Each number is 500 + 25 x the weight over its row's rms, rounded and kept within 0 to 999. Layers, rows and columns count from 0. Numbers have three digits each. The size before them is the row's rms in percent of the matrix's.

# layer 7 MLP gate, 256x64, rms 0.203, rows 207-255, columns 0-63
100:468530498465524559472534514494482471482523502521541516485490499502480476530485506490492503447467503496533526475496545488543495500521509515510529540541475506528500462496449514518463515476501505
079:528457514472470512538497493479527480539527482490514526461474490515519480500482524494451547498532488486496492452504458503527469506562437497484501492522511468510496488530492524500475495487493512
099:496470506549487512470491483506478510508503431511475481485462537470494503532477484509553484516429507486485529493504488495528484461514489539505533551512487528486465495508485515479509473506479505
100:496525480488514526531499466497521496536521461464546488466503478506483514521530517460492440503529471474513509529521479503544493515463460436461515493497485478492513497482487496486471516498534506
103:446447471503516501506507499493473479516526504444475490501500501482508519471502504502537500507517506472500483501546495475504519509502526471485521489508496524464458556503483444443529491462509536
105:490513474518525496507498541543499521450472507524488521528480496516469463494493505493545510494490472462529511468468548503478542494470511517531481533463507496519480488465511529489521545538517469
101:437533503508489475531454481476475480485496492471522544520466474495475469476488465520456493508486485507543486503529577482474499515485531486485521492509510490486491473531474506529511503526490508
103:532491516520533517509482494515475495484565455468490517520504528521483516514527492476518509490479479494498508458514474475495533502527501464504470499477445493554506536500511487516536438511537501
099:485538513518515467482469513523514499505500504454487474492505506491482504477515523577507503529469498476481485478549502537489512537437484498473488521484484490512435520466497464497482501490527512
105:542482504503505465526474478505491518501520534478524486483482487478523521475481466492492512477487497508511492488465540524474463450524509450528523508467503517495529445460532482457517489539464489
100:492490492491527481518468438511472498486523486471516495529491486514501500526540485477478471508473486526506508495517468465543480511535505488421492511479521464476530488463505514458499527480535526
098:501466476514517516506491486479510476511552480520530491524495500504492505546505515498526543460487513519508499555524518505551498499508545479512500462492555499505503522473496479539501547540478453
097:472501512518484505542459483528543509510491546461521481544510480563497487492481481489489457493527505509499539538509498491483475489522489471495501502469526571519450507480479520494505514513498506
096:524466508479507474479475517461517451497516511520507511519520515534504478542481504465473489504480515487494489540471526503462508502456506479526522478494508474464489561520486509462476476488508567
090:490492511513502498511478524545503464513524510532484505482470495513487510492557521515484458471492498518591513509553498499473471469459504463517497459520511498480519455523517508512496519500505521
097:471528491479508469464495480522516477504505513519493535493499498510499510447504484517591502464510540513485489496512507519488507490533480490515529458518507503523518493476536473490497581480491518
105:474495501491500432537496457498530495541469487477477490510518463482505491488423465530499460492507480495486495545509498496516494428517472502503514526474498513524496474525503490519529506492502504
100:531494510517522521521434487508441491507532533471485494512514514485478499441544492465454500477522507478509478489486504468520529506479460528484484507451495503499490457534505464489516498487513501
104:493498481431477523495512480512515534499488477487532525459495471510479521498465482512527494493495481517472470458416495545523548492530482477514515483528487503497477533506469497514484485509499494
100:497474490455496519486532461481524513547501492476518489448531525512486515486453493505515560512494527508528506502496550512479546510463494501530499493508509482542508495466516504533493555526489483
097:506512488501500463518501527476513482499480438501468504477463486471509511505481499462471508481482506501483477499430523511475489459493512469495509549496538473562476529499509476520492500519474548
104:489477508498517481469466505453515511493486491476509464465500533517523513498436520538502494480504489506524556499479507541497512447425494492495475502473544506489470498504486537521519485508496484
091:501475500537500523497482494503450494510479499516464528469531475509446490483502509485449489490506519494466433510492503485528484514514488475522495487455439461510495467502506511554493487502467483
113:514533477538499465506509504502476492556480526495458510504533478487500470523503486502551486514511520480511508517454496543481500509543491489443484527540468504456482488464497525500469539511518480
102:520501537529512500502496504506517516525537474522482599495504542451500500450512489443480494485489522495513511517513503503506554513483480514485481481474472472491495516509508506508461494471513474
097:498498547491495497500487491539467498491499469472508517513516509503505483536498497519514501503508535459542492522512505527500470571539494536525460514511472495486540536484523553471440492493522511
100:524523507505474503497461522493545462541481483487487493529523509523533507535505487505534515503496498525510495491502516481523509471498553465485576540498549531510529529542507499496529478514527490
100:489518484528459464424505496498493491508543471514504496522495546524491463515498500510566473500483503504492492500531486451484476450474494469479499553484482481492517513463500490507484500526511511
078:529492465483536523538521521486440477494493507515487493490464442458510500448517509481491520470507504488498488467517522458472493488466486518487530481521509499521519552492561512484499502485517512
100:501530499494502493546498503467498481541455489484521534470510506511495468527515460477440489506487480452469471510474475512496534493462454489497499480440503493510496512507481553497527476474498503
104:535533517509543453513470467522518460464460499512503490517479511528505496490478462502476456521503518462490518516518492494508515522511533512412499499508488487502540480492470459502516489494517481
095:462500520509531495468477512474594467500508477483535521530519446458469519515498520517490492468492490487485535505499496502483484473510505459491500528469526531467531492488490481492496520507538504
095:529497509539535518496475504511520521513533516527471517494478474518538502505512500541551516504478481497510445513468448468561512496530524498514503468470508457506531510531491540509499491477529502
102:495525500522487480523540491533517454503456508501490481471517540524496527493478413490466512486505465496511515441491493500465474460492515491493503524468474481501512509487502524508474490501451520
097:515482490503555501490480491491464528520510502495491481494494494494493467504449485495540493537492467479491479482470533524508545527524468537521516507498493471473532493475507491489525571524481438
098:464499492471522491513554498510519515519482565519532505481515503498526497513466496494467535459473489516559501509476559518503528529473498499512563499494499536454489480493482497500482505481501506
096:470496459506512493444505518515573489480495490475517511505541498523495501534489468497506483483461513514516457521458479499508524525442526499522519503505470489538525514532510486524486501500553493
097:504517511516506478518453488538500483461477493475514511486466490474516477504506514537525485483504453475495507513427461529510485465504505499508486560456507515482471487513458498543528503517469511
098:531503499475508485516471488543482490475441487480474450511518516468484470497518510508513494513472494540515519474505583536523501493511494534538471478511529507509480485509493492507466523467540511
116:506518498514460496472496493526493505509475475481482505487505474489502490480508440520521493513532483449484533534466465520494398498470512516531530494478518511495451516497514509510477505495481510
101:475464530530486505509502484538494515484500488507506498483572485490501467517506501496503436450476497490479474492509475523513527479494516493512521499507512519476471516440485490436457512502527463
093:512500517495518504520545496517485539442485500546482575464507509513484475447497517517533516454492484545491508538485515491516500520537502506526494477528488490473488514501508553511500524515503494
100:543543531491463539508466433508497508519502456470482521509507481515504475534522485528466503490501477470542478492521530542509475500506457480497536468486495552491500501498467491499507488520513487
094:481515517504510507492551495497493507496506446496515476500497507498548470477511540465500478470479498512519525504477502506502486529479485481471544505464456427469500495491421520503496496480500480
099:489515539529521522519474486519456492509507511532492505497515469512503496504550442506510523489481556506503518471501527524490463491475523512496521581511522490484460513462499489493514504528455496
091:514485493471513500504503519480517454495523507470535495467486460507549482537470497490486488464543520513472507472475509452492507542526452501506514496519461443516509506517514474553522503480491482
105:518498505482512506470584525498503474430497479484512527495527506500511497519483546494536489482471508533503507531498545525477492499502526491551483512505514504475507498484475493545490541469500535
108:515518512464458465527490477483501499487496471515446474524504505465478450506472474485513541478497508545531523486486514483514522515503557523533484480493529480506533499497466458513511534477520467
102:527525463474511513504510505503528510477474493516499499513470519478514510527543464484502502456480465507477492512501499438513479476522510476464428490464524470557529495520516484504484524517532515
# layer 7 MLP up, 256x64, rms 0.214, rows 207-255, columns 0-63
101:494502481465552490484464499511508516524503522523559461525534522539466483502474483503485489501531492536511516542503504534537470510489519495515516543493541535512503510472520453475514495479483466
089:506514453510515451472490515499528484514439479487472505547514468516492484492475488503493494488504441560535520490495495497506499549467498541494536468507536536509532512510509485511479522492523497
090:475505497475534457504443494515520526512476500489512505492505487454470538473473506458505498462525485502474494517509501527468492516484491524487499495497504517504514520503491513445480573568534496
087:512517482480511494473493515569533507457491513474538504495496479451532478492521537517521499490523513503526531496472486479497499504524499504499483479572473466514506474524549529534537503510523522
108:499504506477485495517530487527530538488478491456520499499474497499503513500493512497516576486498531486502521510506502511486436481475503532500485527465546489479537528511511471505516517521418517
104:504488460467491502452488487511522527503455492482484504509462516484501498504540516522585516545459490462561496524502500539495525513524511503488488473470498491501482493507492513486461519519526485
095:515498481549467477521495483469512531494538493476499504472481507552529516507511512509480538464493537522485542472506524489490504490482542514491465494550519447478489533512457531497490518482465520
103:493543488528524526502485517473503519482505485517463542443470501499483500503516488493510482470487539490467502485551505531554542523471474499475472471475524479479526517519505472464511504489466459
102:489539530494491482549515490485509469521535521495508531507489511507498482440494547496492538509535499528558484489515505508496501465429489512504459466473485533517535524478520508494489479480519493
101:490525504502529529500505529482488523450510492491511480521443451508490509515497521481512517467511494492519503519525532523470478471531500466503448526549499508493494501453499460483564486507461490
092:496508498546491536496530513505515484481502503488470533503490514513503543511448522508496528492544504508512535504458490462496523526452523448531492499521483541542467505534502506484513441497497468
094:472540491470506522506485479493470518478447478497461493485509496457522543500483491520531506487490464439503457509501486525491503520522531548498462443472494483521486518472464520503480513498478494
099:464512497519506448533507489451517484508504501484505464516475541505496501499494506480484524497479483506468482489504494468475466506465536482432447519556488515484524521525483546487496469505477516
096:468508539510492508460479463492462521522517481511453475530479508514484474534486483542506490494476495473496511478500529495468510469561516475508490492477439508510502488509473500517469511439469524
101:509482476485527466493538515485493562530483505499519479503539478502473466484504502511499503513513482519516487454495453456522478527539485482475571492455494492519482501524506527504520471507532530
109:553484518530473523509539531500491530503517456444493487502481495501476500494494436527511483507479448517452458506490471476491485505497471526523485493459510540504499483497527503506496483534538503
096:443505532511499474503492476484500535505496489488522473549477425472504503502502525506486497531479501456471498511509499510530517479520522445485488468530484477484486442492488508471491545495473517
090:518492488499499481487533472505446475513528508472494564517464522471475505517460511540481447465475510488493512505489503501485491473524525495546500553518503542492528513470498483536506479537494497
092:482512504529488527485533565477502476531519518513500477527512479519480505516480506474488526580507471494527502458506512499491493506496492466495520470520538488529467484571480541497502493506513513
104:501472510500512520454488512555504479487484485547525510581507495470471529508503493520483495486511493483511532487493454486501469487517481457534541522509537532529511525469493503491492480459521504
105:489482492486509525464498507480553503523514515482481543478461486480526517514492565471517510467504543526529527486498530506459513463530467485473482516474531489465466488498497514480486553508502505
098:544477538491495512450513495511545539530512493496505513468516502514502512502538524472464493538534500523485501532509507503471478471492443451513509493476482519486502490480495483503434473531530520
092:499479482596507507513472519463497525534474474497513505512486473509483489555547485504510484495504516508524534506457496517479504508526513464492523488549526512478478527518493492482506549502521497
101:498501500470488491519521526500513459531500522514489520504510538475523514507517508510438525489503478542467518449474478450504541537473514489488472536488494521551509490497509493481554488454504494
101:506489494487488464462502497509480506473464496497499535475506544512470500533467536480528514527451577479532537504521483479480543536528509517511483515503502508514519490456498486489482519466525475
098:503481477517483468506513511506496460508503497487508529517466514495430475518502484499485508544478510514525480510465523511522505512496458501517515499435540520513555488477497471532455552505469513
095:463506491509481521480446516524522467526487490524460529488483510539537507456524514512542513529545452490485493505490447499517484527506499473512500539497475528538535504486503479491492478497540519
091:479517560554490525536503512491508505486486522533482527547519557459479503513509501484540505495501501480511459520529484470492479483479525476491482516516502523489505453477467511521459512476522462
079:480511491497471542498489506503497556520556536527554522481487488485482509474490538512465504449500507527467484504520550517530529527528496498532525504488460470515521517512530498525487520474485493
087:456494434489520486513506487525523482532474537540495494483520470539502491507475494499527473472525459484488458469525526515497512471488500533481514511513494468481489513534505527528542514486458543
092:493484510522516492487519472485487523448474524496462458523526497520461514502531508482546486460504481481476529543521463529534471470495505511488473518509487518520500503527524529451517532555504497
092:500497493533520523506522490478529479474497494506478462514475478492486462462550534523484476496483511491478475532520516456498514502490525513518520489449485521548523451508526437482531509470471507
102:535541531493479485505449487488539497503506515475462502536452476484507498494502485511488488510507498425540475494492455505481466467540496457525475506511493513494481488519528502480474454503487524
099:538537507513519506514495520544546456546475469458474526520452509524518488464494488516462473504520539517509516494520501545460506480493500476510496559517477493491495514510496506508505518479475537
091:490509460447535551511473498466498521489504503511485518511510469520440500520480502524534505486470463461518483488523463494527498519510482508488518511488461506518480514512437526533495468517460519
096:552510513524507496499447463455485475525507491487524486508543501499506508521466472515499452497521492539473449473501446490491481494465495496478523546496527522503513470521499499529458520502470512
117:474511499497550430481512483517509506525501492533484466460504471532489494500464483527498547520476504532485496517471488515517473512534503499553512489500533470495483518498560479499483480490475544
104:493505511479493520477499482445477518452484488517489517486459505495509522518505480488492470502506476479497473501530516490506490535465510504485472558526480494508525558489559510472482499498533572
101:549495538475503473524482524536510526516467492524462465514482515518445512514517473520526507489496476501519516505446497529446498477489478474495539527444527502537486518501526499521488488501477495
118:460502479490515485495512516521472494498497544501522496467460482484510496497464492498577499541506522516502523536491490494512513513560497501525491500509513429453505481482454521493525472493481525
094:492512519540482477524525476481521477500503514541517511523503443534469533530505454455514437494520492507525510486505507508500489492529492515527496539485533492504530530474533482465526499493550521
100:503478503504502470508492528505479471498480447507456511536498465511493484471529493475504491512471504520527496498575491441533486514504508538551514507442512524512524515463488503502518484499535495
091:526471471489508472511539515518537519488485479536519533500475500464506512484493469485496527541481534496490475549464482521513510512489503467496509508481482484520455498492565517520464472465545469
101:488491522509465497482451466493491471515524558458505457529504456526466519541502493531553494497504541487512480497488539444497511492507496512500517509503477486454474510484499514523490497536471496
104:499536516483458487532453501493460500505501505537465478498488511470493456457506545472487548470497548489481476497517508478522529516499481517489512509480528530473522520459456486495487537527516512
088:499503485489548469518504487541522526472517548470505517523482548482492500482531481547515456491479522482471505473471512473497475483546492507500465520541483555475501474507525492505486487489477538
106:528499446514468461482483520485459501491534501484518465448519500477537512495522481493516540500497495472440529500482491491486497498499472461442455534502524495478510493513493525506501469530528486
105:466508465484530496502484500499504522484487536482479463537573509515520537499501475495510501497479483487484485452500506456479484487497494523487545492477460545461467479461497502506503442476483493
089:559508496518539486475542529508503514503560520465559499497486517468484480514472514527527490507477530499477533535498452502484508483479463521473504483521507460510498500512529475486523531496487532
# layer 7 MLP down (transposed), 256x64, rms 0.0956, rows 207-255, columns 0-63
099:483549502471483536491501536470513466490499548523546496510503449492467509517525537483529491480516504490505488480473501458496512472493490493544531505493478486476491479510444484520454485526474462
092:502478500498491563504472481497469516500534502489514500495512523491502519526528523504473538506503490469510479527498496493500484485568523455492485508514433472464459497456524513486549465523483497
098:495470503516477516501552477476498497493519467509466461477484513506498456513538496534534444536484512510486494449538487453525488516463432485512530499510516516493482491476497507537510488510497497
093:491458459470470513497505512531483525506507488499492481482477483526520526508494533478506466509501480471502531528495533536492492499472463546444487485439511505469476517497490499498448471444493500
102:449493534512515486498503511499522475469501493538492496482520514491473507510483535516503534478475485505476523486528515470556480505494445527502510493473511503521455541451448526515476469524483540
100:513491476502480540499482494455522474479500481509509500503484459511468432500520490513502501448493485487568500463491476514542517524559468466516497506519477490492531511493489502527517507525460490
102:473552503467506507480507541558521517554502486497523489513518508406527495474501511492503555465486496508476489476507469496524508538505492519512513508462501520515509503507514530506490487490516474
092:482565501491495507511499454501496485518485497528482567487493500483507510521506501466499534563501528463503543506497516513442484476534477482502509481479488469483487521485482525462502464470494528
102:512509445515508524489481556508518494519457465514525528502509516515494483534508474520459474469503460531545509495521505484516512538474474505476473522524536466498520537531521460526521512502475518
097:473499516500506483449499436500476481507517529473488502485500537545531515544510505502488478465500500490489484519537425502513540501477500519498511512479485480497513535519479465452473493517486538
096:493509508495532527486466514510484499511524510463506470504542516527523491506531551495496499466493499518497526491512491466510506506500456505476482465488474461487482454457515478408473529493518488
093:471480501523461486519496544517483502532532544512499540512495528542499512474504517525458533467500533512541535469466477516517532488477490493527521571501490526515512471517492510470512493511516515
094:471467493505497537509506516500516473458511512514524479477517541492524505541497514505525486505516500468458505478470483514506506496536442496535499517471551493565501506489548483484460515475507461
101:522478499518543500504530499540472511499532497534483491496491491509465506496487502472445508524500530503526512512500466563478500508470489507514497444521543501515536542502507456492502462481557493
097:542506476506503490482469515519457535471509488509479525484483480488472533490471468478464493517511512542551500501483550496472506502504530482528473456502514481471539470459522511463495517464465485
100:506486503533560497502512494492513568512526481473472498465481513482505504488506479535473519543536463481484526496469482494524444500536490485518487489504509541490504485521494521561491488534504468
094:533534526497484461482511490476461479498509493507529489480481529502494509496502500539478474514484495516472505455508511482533587531455537511531502486510530458507519518491476477476477482502528539
094:529517477531527483518488489476514484476481489518469457474540483489524498525475482517483481496494447452461505536508508474519546524500479462538504516511501526475473481500483553515467529468525492
097:520496520496524482538443500499541507501507495518490507501475519496519506487507476521508513501504547455549478536547509483505492481491486527524509486498514493550507511422507497511514551549522484
105:510453484514519517489471530521502517468484472473472467430543533509533504476479504548501489503534467473478534512514482475543470485510478489545517502488467466513477500522493503486494530501497485
102:524537496510451514481522558489478501501517496442457491516492506471480457516465448471459492495503483483473530490497495466519490511499530466532510510498456527523514484552509500493498488496473495
108:501501491494465510484473551546472502480507528457537501502530526514527523463513525487528513520515509515470486478523548511501500485552534534459504497474504516508544444509511490465486509526485497
097:502472485492480492512518421493461535452476534483498495531498505521503477441500506508524503509486526496478485496514533488527521506513525486525499503473502509507529475512550529507506446526512555
109:500493496494486508483496474510473503547567495514467525467501522547514487492492463495488468494468503489526511541496496476505500544506474498467507509502429447510519481548482496520535507502466501
095:479517498497446509505513497495558493458487480513452537545491540466518494510510522489505471523505542496498506506499534551513532474496501545515535506480522490496490522485501552496522464525480478
100:502491502466481448498489557505563529470455532534474480533510515485508544519519512518487488504490506473519511531501512524525473461496533466490487472506501519464471500531501519519516487483540520
096:520481533445513544475535481480503519518501451531491485490440510505507493532486515507450504442467513512502509505473516494492507465497503546494524491505475510502498460495519552505527470512528493
098:488458499487536458497497490475466505473522495508447510502500490490566522498481483503483512508482503516497493525473555480440481514509531506519466513523459473501487549493484480524479483448511505
072:529471522488493520487489452554484472470490542460509537497542509526506499496519490505522472533503467501526534496507474509469473514507535485512472505515543511494475455507444498489532500525468522
094:523505569522463551490525497472476534466508472490517500484526561505503510510515487507488506526520528518512505537520509455506485498529476470513501499545514504482484473483537477515498513517545460
103:514474486526447472486510489492517475512481441532498488503490473502501483488522490465481433527489518487464484471524494448457565515476492510489509520501464492538497490471505486488487515474512514
090:481458484499504498518523465464488471440533513490454505507471529542495489529513528516498441501496454514521499495487460499459499514458509465472493461491506519521537501485469491479514528495491499
107:459507488488478500510516526499467497465537464511499479482506522500467472489483484538483546529577478481473505485505514517511479557489519469517493495481549532467490505504501490512487456488471476
092:451476461481484492497523515516451510453489503509537497455496504493487497552499521479496527528536508475488491525485477516523468450505500484470478493502487515480519493456464483521469518511500563
085:445519541518486511490483458491551514515468490500536498511468495488520504466469499507437500509499555518490494470504514492482541501477512484498519520523494527495515479492523434481493543500492467
093:495484491469491514494529509505535498461511476508466517493471524499506505484528488475529514520482562458468547510462517538545540486541537503550496473494470505486495504491495515489524479461511530
105:487486489465515441496487535543466526498504481477466532443476489488508524510524487520509456472503530481518479512525507480486494539512481480534530517511447506520523494518474508506534465507490539
104:532518471553465468516534504519524465502527511496477486519487530499513456501494481524514518480494507540440538529493483474508554475500492500490518509521534473483511469519472557515494510489475514
103:461530471525501527465499527546516515481537490502501487504474522493506499523467513478513504500504485470516574481518516514478449509478493556500519500547518463480485474485495546497527525484474502
122:476529494441521533472513476543491520499520509475455499471509527504525530549523498528495516507520497480510492501488515463502487511478467534455489473550491492481477534479521460521494485465463494
102:552493464463497549515495483459496462502467527469488495487500474517506487487513487520473529495473506505516479534452517457508547489506506540532499530499540477478501467512499471535513496514452500
104:563473501483516482497527485475505511518503471506516494449492510440510481510457542529502523466497479508484525511508496473476483539520508511464510539535487460518505524531507527501486535537485468
096:532520548512495500497492491490480526510529500493539471506535473527483469524509479506506467502506477508517506472572561499518440530514480541517495492512471524505522507515482540520495535485481480
104:521571516537514503496523474490463498520497493505497498486519519471537478469502530505504545481507508441496496480499544512498516518435511505453512532501485453479483520507460508499513507477493533
109:527467466492443472465499511458515537493474485509534508522482508515460473506436509474508454510532529491483502542478496465482513507484474469531477445491525487506490521504506500482475493483492496
092:508518491490489488481517499489493418462494493492499449530524466510505471517495500471536547530502461540436500520505511503504486506491480493526499496485505471553498499519503483475456485464510480
105:477453500532493511463493505485509528524509513546532507485525532481452488502482511471517445504483528468507522493484529522514487510516469526535515540496496504536531485479483494449485556484526520
102:518492486484470465547493494520496501527492517534494441476500483552511518481511486435504512486493500495519481496531517502537428481500511526473486488478538522486525499510478466453503521478488486
090:480552441480487525537471480509513507468459490523505506540514474508474497512482514492535524478493498492527519497497534449489506529459509489498471504459482498552559497494501507506475476470481498